Weights of a small transformer language model: a variant of SOAP for these matrices.
Each number is 500 + 25 x the weight over its row's rms, rounded and kept within 0 to 999. Layers, rows and columns count from 0. Numbers have three digits each. The size before them is the row's rms in percent of the matrix's.

# layer 8 attention key, 128x96, rms 0.0935, rows 28-63, columns 48-95
103:530500517521457529521510525504504508542533529521552497514526466481496463487515511536497517527469459491489466514483468473515478506545504447467519
090:490488514507482501518492526489506514497441543504461515515480505493504514515470495513539539554479476494495507538485478496505515471546472498526504
103:558517472513497470521482499552504481511499538497512465488483491499464522515509547479487506469458460459463485504529443544516514520520477488512509
105:494526454487472544518467436510526495493531503464510504487518535515514472497464507542464501499518462535454512461502510511473510512520464519502500
099:460514519521530535520509552475514522532519522507559512476434502480525528516487481484527504501510534544510493495519525493526506487517489487514510
096:476453490522478489505496510515489484467478523502540484481471497464503517521506501515482456507531474487520481512529495520507479489438514475547473
113:474493454510465477472550492496494514502496478527506492510496483483504508469448486508499490527521482497472522527455512476518523493507485555531512
089:544523520504483478515496509499516462509534536490517487532517489503511520516490518496492531471535519506525484461538511472534493555556494499523473
112:489497527423497501488509503490526484509532509530518502462480476508540495487518501499508496536496482531512511479528529497463447501505455494483505
095:487523507487495451536481480485486498519487533492526498509455555523502505495524439501488525516474475499517520500488507481490504475545515500489465
098:501507510444464463515503512546491496497481533480528493503490464498504458497484493527510508473487479467446494489487506514514456501456486479479530
100:524535518469528511529506482516512532497474497502519495477486459492494525522530452515505461501486501469484495513537508493508512478493447509496498
097:497492494518476515500475441516518484474540488492507522477499453566495477474491517495482545504504495471482511535502487479524512514494501504508483
112:506515496530482463534501492485505510511493486472492480491522497490481553518507496519522562480508495491523496502457534516498484475484473538539491
093:544511432513504539484526492493509511462480489538458487524524477489476479471503516535490503466532513469427536501482475496502470470507484466479541
111:489460526528512466515523481518545485528470493480510490557505514534491449466474506519511521507492515480518488522481507510505460485499483503554518
105:481536497461522523522512500495505509519520545479512500461504485522533481500483462507476487483517515506485526549486498520498501496470487534523485
091:471481547465534489504459462489516497511478496462514534441450532540509440488513512511494503476504513534507524473504524494482478499484526525459483
089:490504473478515525494468499455443480471498481520503510478431512485487499461483553500525500516501540501497531487492484548518514478493468488504522
098:474455547499522474482554543496457510527490503491449536498499501496485495515467527509548496546513496486472542527514500533478532521543499514540456
100:521476441500479534505472496473488493498485529502492494515470505504496496497502466506549465478487502500477471523506505471501490509505532492520458
085:481529494454476478464465468502494497518482490523527514520504500475502493478507518513494519499538508517460480493505497525483478546516489473570499
099:534489499543527540528515459514511476467489496547518502492499552514474515491530501501516528489495531521486509534504494499533507497526506478530473
100:492465529500497522504496500517499522509525478496507485475494491490509495468506497509548481489480542509480468520471493475466522520518519436502461
095:473541477480503527496512485471536507504485506502492454436514468504496490461512497561471542506518479475504482505523500504470469490480471496508498
098:529493493491469516441540487519526491542524495500491537487520477514533497517509466540466495514502474525511528490500517534486499514476551478482524
096:530489509449514537486502520468549498491532483511480492472552552482498510504505521541474535549543527494479472484477506475500528496550483496533506
102:430517518473489525507531505509501507506502439536512471498493500487511561495486492464505448485487519524496517492542409455516517471506482496464473
099:543470539489528526524517530493466545528504464517489470505495499472537495546476480517478505478493563525496481523522518505499511529531532524505496
093:502493497483519526477494491482553511514532482505540497502521503568504503500491486497502495541516498504489508486534476528476502485508469558501508
099:472489550498520508502476487509427495516521513502488502499491511507488506486534523477499475506519537494571449506500516477543483485515503508534521
088:446451469474529537542478503497496468545496530493537498531513485504510511513512506462513518521506483501484479501464501529498548502523532518464450
092:516486445520487485465488432489520530510533517479488460512487540465488477499531507463457492485462499501536476518535494524467535500547476506484504
093:532494503522492514508490473502438444480490518487497490463497505531508483513509522491491511489539497501517492495538462550515523508517478507523493
097:491487481489461491534506489512517520503488490451474512473529527487539487480463483477507526485447476499476448494493494467516502506471484562497521
092:554513503463531486556501469494498519518534487483522488472533471510489509522513529453485486491525486498489492460459506500464555490446500503472539
# layer 8 attention query, 128x96, rms 0.0923, rows 29-63, columns 48-95
099:518550489504498521468477504489546518504521523479443476496468534508522528482481493500520544545519473480502555509506496484482450483464539505463508
096:487554494475463511502510490502523498472474564472484478501492491536513533490492543490519461491466446510482500495462520512471512494500524483530472
112:473496499552519502536499482470463538516544483520498500474466500499513484502499487510477517516514493485511485492481513491481475513483496481474425
102:501504535485513501536522495549518491483472527499483501484518485451498543508522498501489564503520527530535498488540530550489537494491549487510525
093:475524511488476504497541475511509507497427495500471499493481478504511463502499496536473490517492473470507558463506486472496516469488495487529473
098:482478483473536509475501489499514534493500470515457526501445450502482504504518484535503462508525503535517525487506513519515556551489467510530481
097:516496495540467492490502516497500456493511554481465483475497502505513472501514544489479531493498523514523543529479500511492542506521536471480526
096:443527499491522460509482485465506470493503494546484518452491479457508524508520525496509511469502505501541512502516538509502467513468549518458491
087:478469517467481541528499471498488485536481494500516493530517498454507521533516504491499537506478479501515521538524512471504490512454538459513460
095:484538497475473459481474464496538510484493491474468482498527449499511501514498484484488545516469494472481489497498550485513468508473506492509519
098:488576535500494509513507491503535499484473509542519504512499435468501491483520488483519531528517515502534500520532545462504525502490481458553484
098:511516499477483504458528495482489517536525510493540492484516468489560499508489464508514469491536484466506484510483520523508524491454501497577479
096:512529466487487530479482541524540458484482507515484532497511494511476489505550530489479564495558478523518508515463542520515522470457524516461511
097:525511444501501481495518510461458492513491539520525518511544470492518500449500506479460514502503532488468491472536519501546482483506483458480482
093:536491515489535473510472475450488497480480510497484487507498471493505484484490479476530496512427515537463501544497456507537468545562487511528497
099:456490505501523485537504452502490476488490503473485528487459456489526448472497451513531489500538491558475489501523514512506531500472485505498503
094:521469484515491485515482488459474506518541501506507502481527488484477513456542445470499531461488495479496504513553452482542516454535520506489493
094:506474492500524541546517489467497518498521484451484480476499509515510491456515518532514505498486493515534474492503529490492519468489432478446512
095:447461516440534481474511486530494492526495527490467464489504476479468517498490494506501490522537516514480498493475513452497503517475523529513454
095:509465505524495523474508493481499501477522485520511492513436497524468492471479483505517481508521495499438490488536511448491542477483452499477515
082:463510515500470488524546526469499510536514478486463485501522491538502544479476493525497509454531526499525492522464470482478468511498486524542502
096:502504515538484480518528512475450485465507535544494541503461504490523489464525514513493468509554471493513516500509499446491491497492549503559519
107:518478487492514514526504508547501431521510478506478467539444514519471503498449504500502478481498476503480488528505500522532511453475492471546454
101:454558516509525466512526482474531498474499448486478499496509509481500495481487487520531500489536486489531484529551505499517516534475458503479518
093:531473459483491499509508490470453493517524488537496490502485499511521502488485495536493477463475495491506499509450494519525500556478519482490501
090:509478511527492478531472528492487477467543467508500513487480486478500511481453517518537473501465562479557526499513512508532546513503506511487514
097:480491478485501494522529517555536477500485522537527507467509534472546488507491471516499505518486490516519561498475486462502528474506467539512530
101:480485488514483525537507485558502503480487486536488482559521519471478509507517497526500491509480544548454499499514533474487501471518518534478525
099:514524499565523484520523514467533506522540519486508473496472505509530468494532508525549480479487518505481490523481486511506492527549521529503512
101:531495534510486503531456466480517529499506507454480534506513571466496498485521491453516526512492540501504461533516486477549485473496483542517554
094:453491518462476521540488516502458494503505480469521499562469490553521521480505507524534500528486487544465479470477522514512523456511545527469526
095:531485465522498543464509458516528495496507512475506524473528479569481473479476564509508489530484511506491520545483492512545515477510498542501495
085:529537503521524489498497514504466518488470568506477497476506461529516504495559521566470503502504490510525473481502492464546529486470477472504500
103:484483487552498514516503488452547489518485513472550537472505491471530519524478517507481493516491531549467508502482532481488482505465482494566466
091:482508516528489532502480565504500488485473522494514536521558443497472528510476503503551499499489447494496500463479486537540485465489534497529507
# layer 8 attention value, 128x96, rms 0.0714, rows 0-30, columns 48-95
091:511508530499533497508493495494501527497548480496504479529501490487524514532500489533468522455525511479514516503477517560489490495499529496524527
099:541485519506470528495498476505513462487522499481519517485501521545524469534476477528472547551539445470507490499495511543527500479465466494556479
086:512478481525484461475526536503536503530492475523479542478497501516481492542461499541468463489495504497514528465477460519514540490524450516510479
096:487478462499454531491476486490500490501476498513499486477513513511540452501498504512474468508473542517459498482507458504519460477477490501495522
088:511497515465512523497518512508542570469488452521518506513509498490503424502483504536509510524528530507487496529532507514452550478547460506523508
082:511501497461542493479508534483499505473483495478490540454463492503509540459438533504513490494514503469491533504527497480499485519511529502479510
104:474517525490543464557490473540489438509508543508488465562474518487518515507508523470471520495499511500516488477484505466462494543485513495471500
104:474471509493500475542503484536482501499521480493509524483496503488491451521510474539443538471525484490515475536481551495496474524480523504508504
108:515510498502488498494475503523473515525469503526487516483450529528496487483513530541460531472505470473519495482510486489501487523473535477483496
086:557502500472480506471507482498534490546527513472513512523490579494485491497488513464510489482500521528540462526515463481566536519481469509507503
075:453488495462482506447498524495529480531521498509486508506486538510517534514518524482469501507522479510500504485506465486516447513508509509533428
106:500533529518506517496506528520508464516515520473530495485501462517505503464503492463522535461501469525516507506507502526509460523498514513526481
094:489521510469516505495506488529486454477469489542474502483451503504543496511488520485478518483508499472516530479464498482497440528485521455478464
092:476473496505492441460493530505508513488474470494481519552505454478492519559528487499500446517490480499489498484484513494537501515542525496504501
089:556499532517472482520531515520472503498505518490467506521545478500491527495489541502450441501491472463503506499512487512476502521509447485556500
098:525465511526518460538548497488515493532468503502466482519538466464513481480543495482503483570524512449498496508499531527526501513493489538458521
095:489478532532523458567550558525527537565503506513498503498499513458525530500507504472513484505498512515488530542515495464483495504498484491481526
086:466467534537491497519512478504506505525493503482511517475519484486488469505499484516505494487535540483485461480494533487513532480529540433501507
084:532490498450494524472519508464488489480504485453540490495519503521512476432507533526515455505492528500476502536517507466495490523493426507516505
111:500468499526475508459491513530495481499462501526495496482553532517448527513513484543478496477508473500532501463477513510505524478483543480479486
106:476502511482482515531499522563489514518491478518504528472468547508483443540460494497516502491498477500474522486498450500536500472487534518470506
085:499483484472488477536499490481490470548495494497426504468481463489516526475490515506538552548503514487513480474512507486500524511506475523526485
096:493518492504450493447474505548499470511501485509502526492512472489522497534493487528541485506474484494489478493502487513540486503494504495527532
091:506482542520493504488530479546503470517524466531481436473477528533537539479456513515517525489491508475485472465493496479456498521524493473500535
103:483490488494516484449550494525492484447513465471521504433534504514470535499488478538517484513475524485520525465481519481465498537455475512510489
109:503503493495505516421505512473475511478498540498512530478529480516567474546539538510503444509481490487469484475512506460541494503494477508492477
103:497525489511494513536468492485524481530492523502523481531486491522529492560518459510514559484499522518490518463490477550508538502462501497489530
105:470500511470493508429474514484504534475491522482538510557497549494527514467484495506483484485496517470517520506513498492488483479516495501478475
078:464546503516521508459465530508470546480472496516500503470487477518495511457496527490501484511471528466499520519494459527463455508493510474514507
079:523495525531522443492521502530546469501510488525560464475469518504526513486462508519475480495512514522517474489492497529442492477475468515495495
098:542509521542507496516476529527525516494483502479475532495498534475485485497445484473501475457488513564494498468475480492531533481473462530511509
# layer 8 attention output (transposed), 128x96, rms 0.0645, rows 0-29, columns 48-95
096:476515511507474474508496547481504499539477507504557514484498489495517502486520494471489501499530504511442507526490474483480500492456494501460503
097:455482463497506509512497507527492479501505489462489522511516474483501535472471501457526523476465532536499504489516498526517504449525500496507533
090:537477506496470554507500494482498514457492448503528494515502456516521520504519544514493538513513519515525453530505489501477497518516462511523496
100:529473517440480486516507461506497506504513433446490507491481477504472495559473529553523522503476524513521487494509505501479481518470491488525495
092:485489484461492489514557496490439481479519544502520518433505511509518504555524513499516541503481461504519508492500500483491470502495523489530478
092:476512486549448528521518535507490500497496516516465519512513515528502462481495493508452496491509491495512481512490530503504486471442488478486495
110:464525523473532488499496496469513568510478503545487521487498495521545477464484500502535432528512507466454497489483483482511507502536504539487511
101:477489522548504517491478515445513496507526483488534472467457541482544495472490444467544476496449498511482473501513498483475502501534477496497497
110:497467506488530532540496490497505533490502518453500492535461518532499480481491496492582472509455505521480465520448497496496516493524449510486518
087:510518454494486519512497502487525510553545526505499480566520502517499483474542512503531520506533493514509508466501487510469515559504487525500478
075:549513527502517556500506502475546543504534503466477486563496473486508516482466562493476520471502504514479524509493471512503544498530490518544518
117:470527499506508469464499513519576454559461535520475482536528545475525521496506447479506499498471497502481514505507533491501509493500486520489514
093:515541507501527520495462493500508552458472528486420478457502487499492511492508505493531507492479522464488487518463540466506503472549465504508551
098:512468477519546502485501494479496512458509451492525567509491509455515507552465553515478526507506539502486498510549469492490471537474512513496492
093:494460490533490486492483482536472518463492509510521509561536546460481519521520487494543499537511551463528498491502539508518481536515506486514497
103:481501480513503524503466507490508523506502477545507468467459496463532521474480474505473470491474498549502500463536510481493467499536516514507482
101:483517530492511506494527482505539501472511498493556500481460541526522455511509524508502477483458488470514514471501488497486475562459516543514468
092:488472494541547487485482499517486499504544480514523493513486500498404466506527480467484480453471503489505486514506515486500514528515511512526475
082:501508480480454486502503520497478482495501564510460520480525518504482492559540495514527519513529453465554490470492480474489466497478520466488499
113:510467551502496456491478477461484530453519444477524466535471488489539509513485486489518470490498515523498489529515502494478522529513479513519527
110:486522506507489568517481498474498506506549482432510455558504536520502499496503500480478482461463508520532468513465492531478526488517497516523506
096:536505450473525538511490499488529500467477481479436468498488486513476494506469513463496461463475480546505474501473465472542454500534523480490489
093:477535515514487486498484515456505476482459466520454526534539503466445539504507502474532498477476485509502448522484501452520474534518520520463509
094:508526502434523511510496492486506538484498479463488496514488483533432478468512514495532477491484502505516507502506488433546464525513514506523475
108:499487509509541523503472486482495508467507516491453518490491520456510512489544514469471489478518497480506480509539496466506474508532509474513479
113:515482503518522485517497522508454505454512510519470511540547466481486535505498504496450547510494483455477482506492518526498461480511510457457508
108:487516494467532498509476503486528500548435470523507509494518484515499539488536500513452491497483495547450476501505481518522496463514512489474504
107:511522495479478532489492513441484486501537510522531519511495505545495503482552524520502475529553496464514531494489520506480546472495511508483506
078:505475494480503486527511480513504494486505505481526529511536501503470472503541491503537488543459493447498485543511537505496473472470517511470514
081:483524472483476476498487490450501503535465531494525483469468477515514504483524529517542527497456465493493516491524518464516501477501481526517524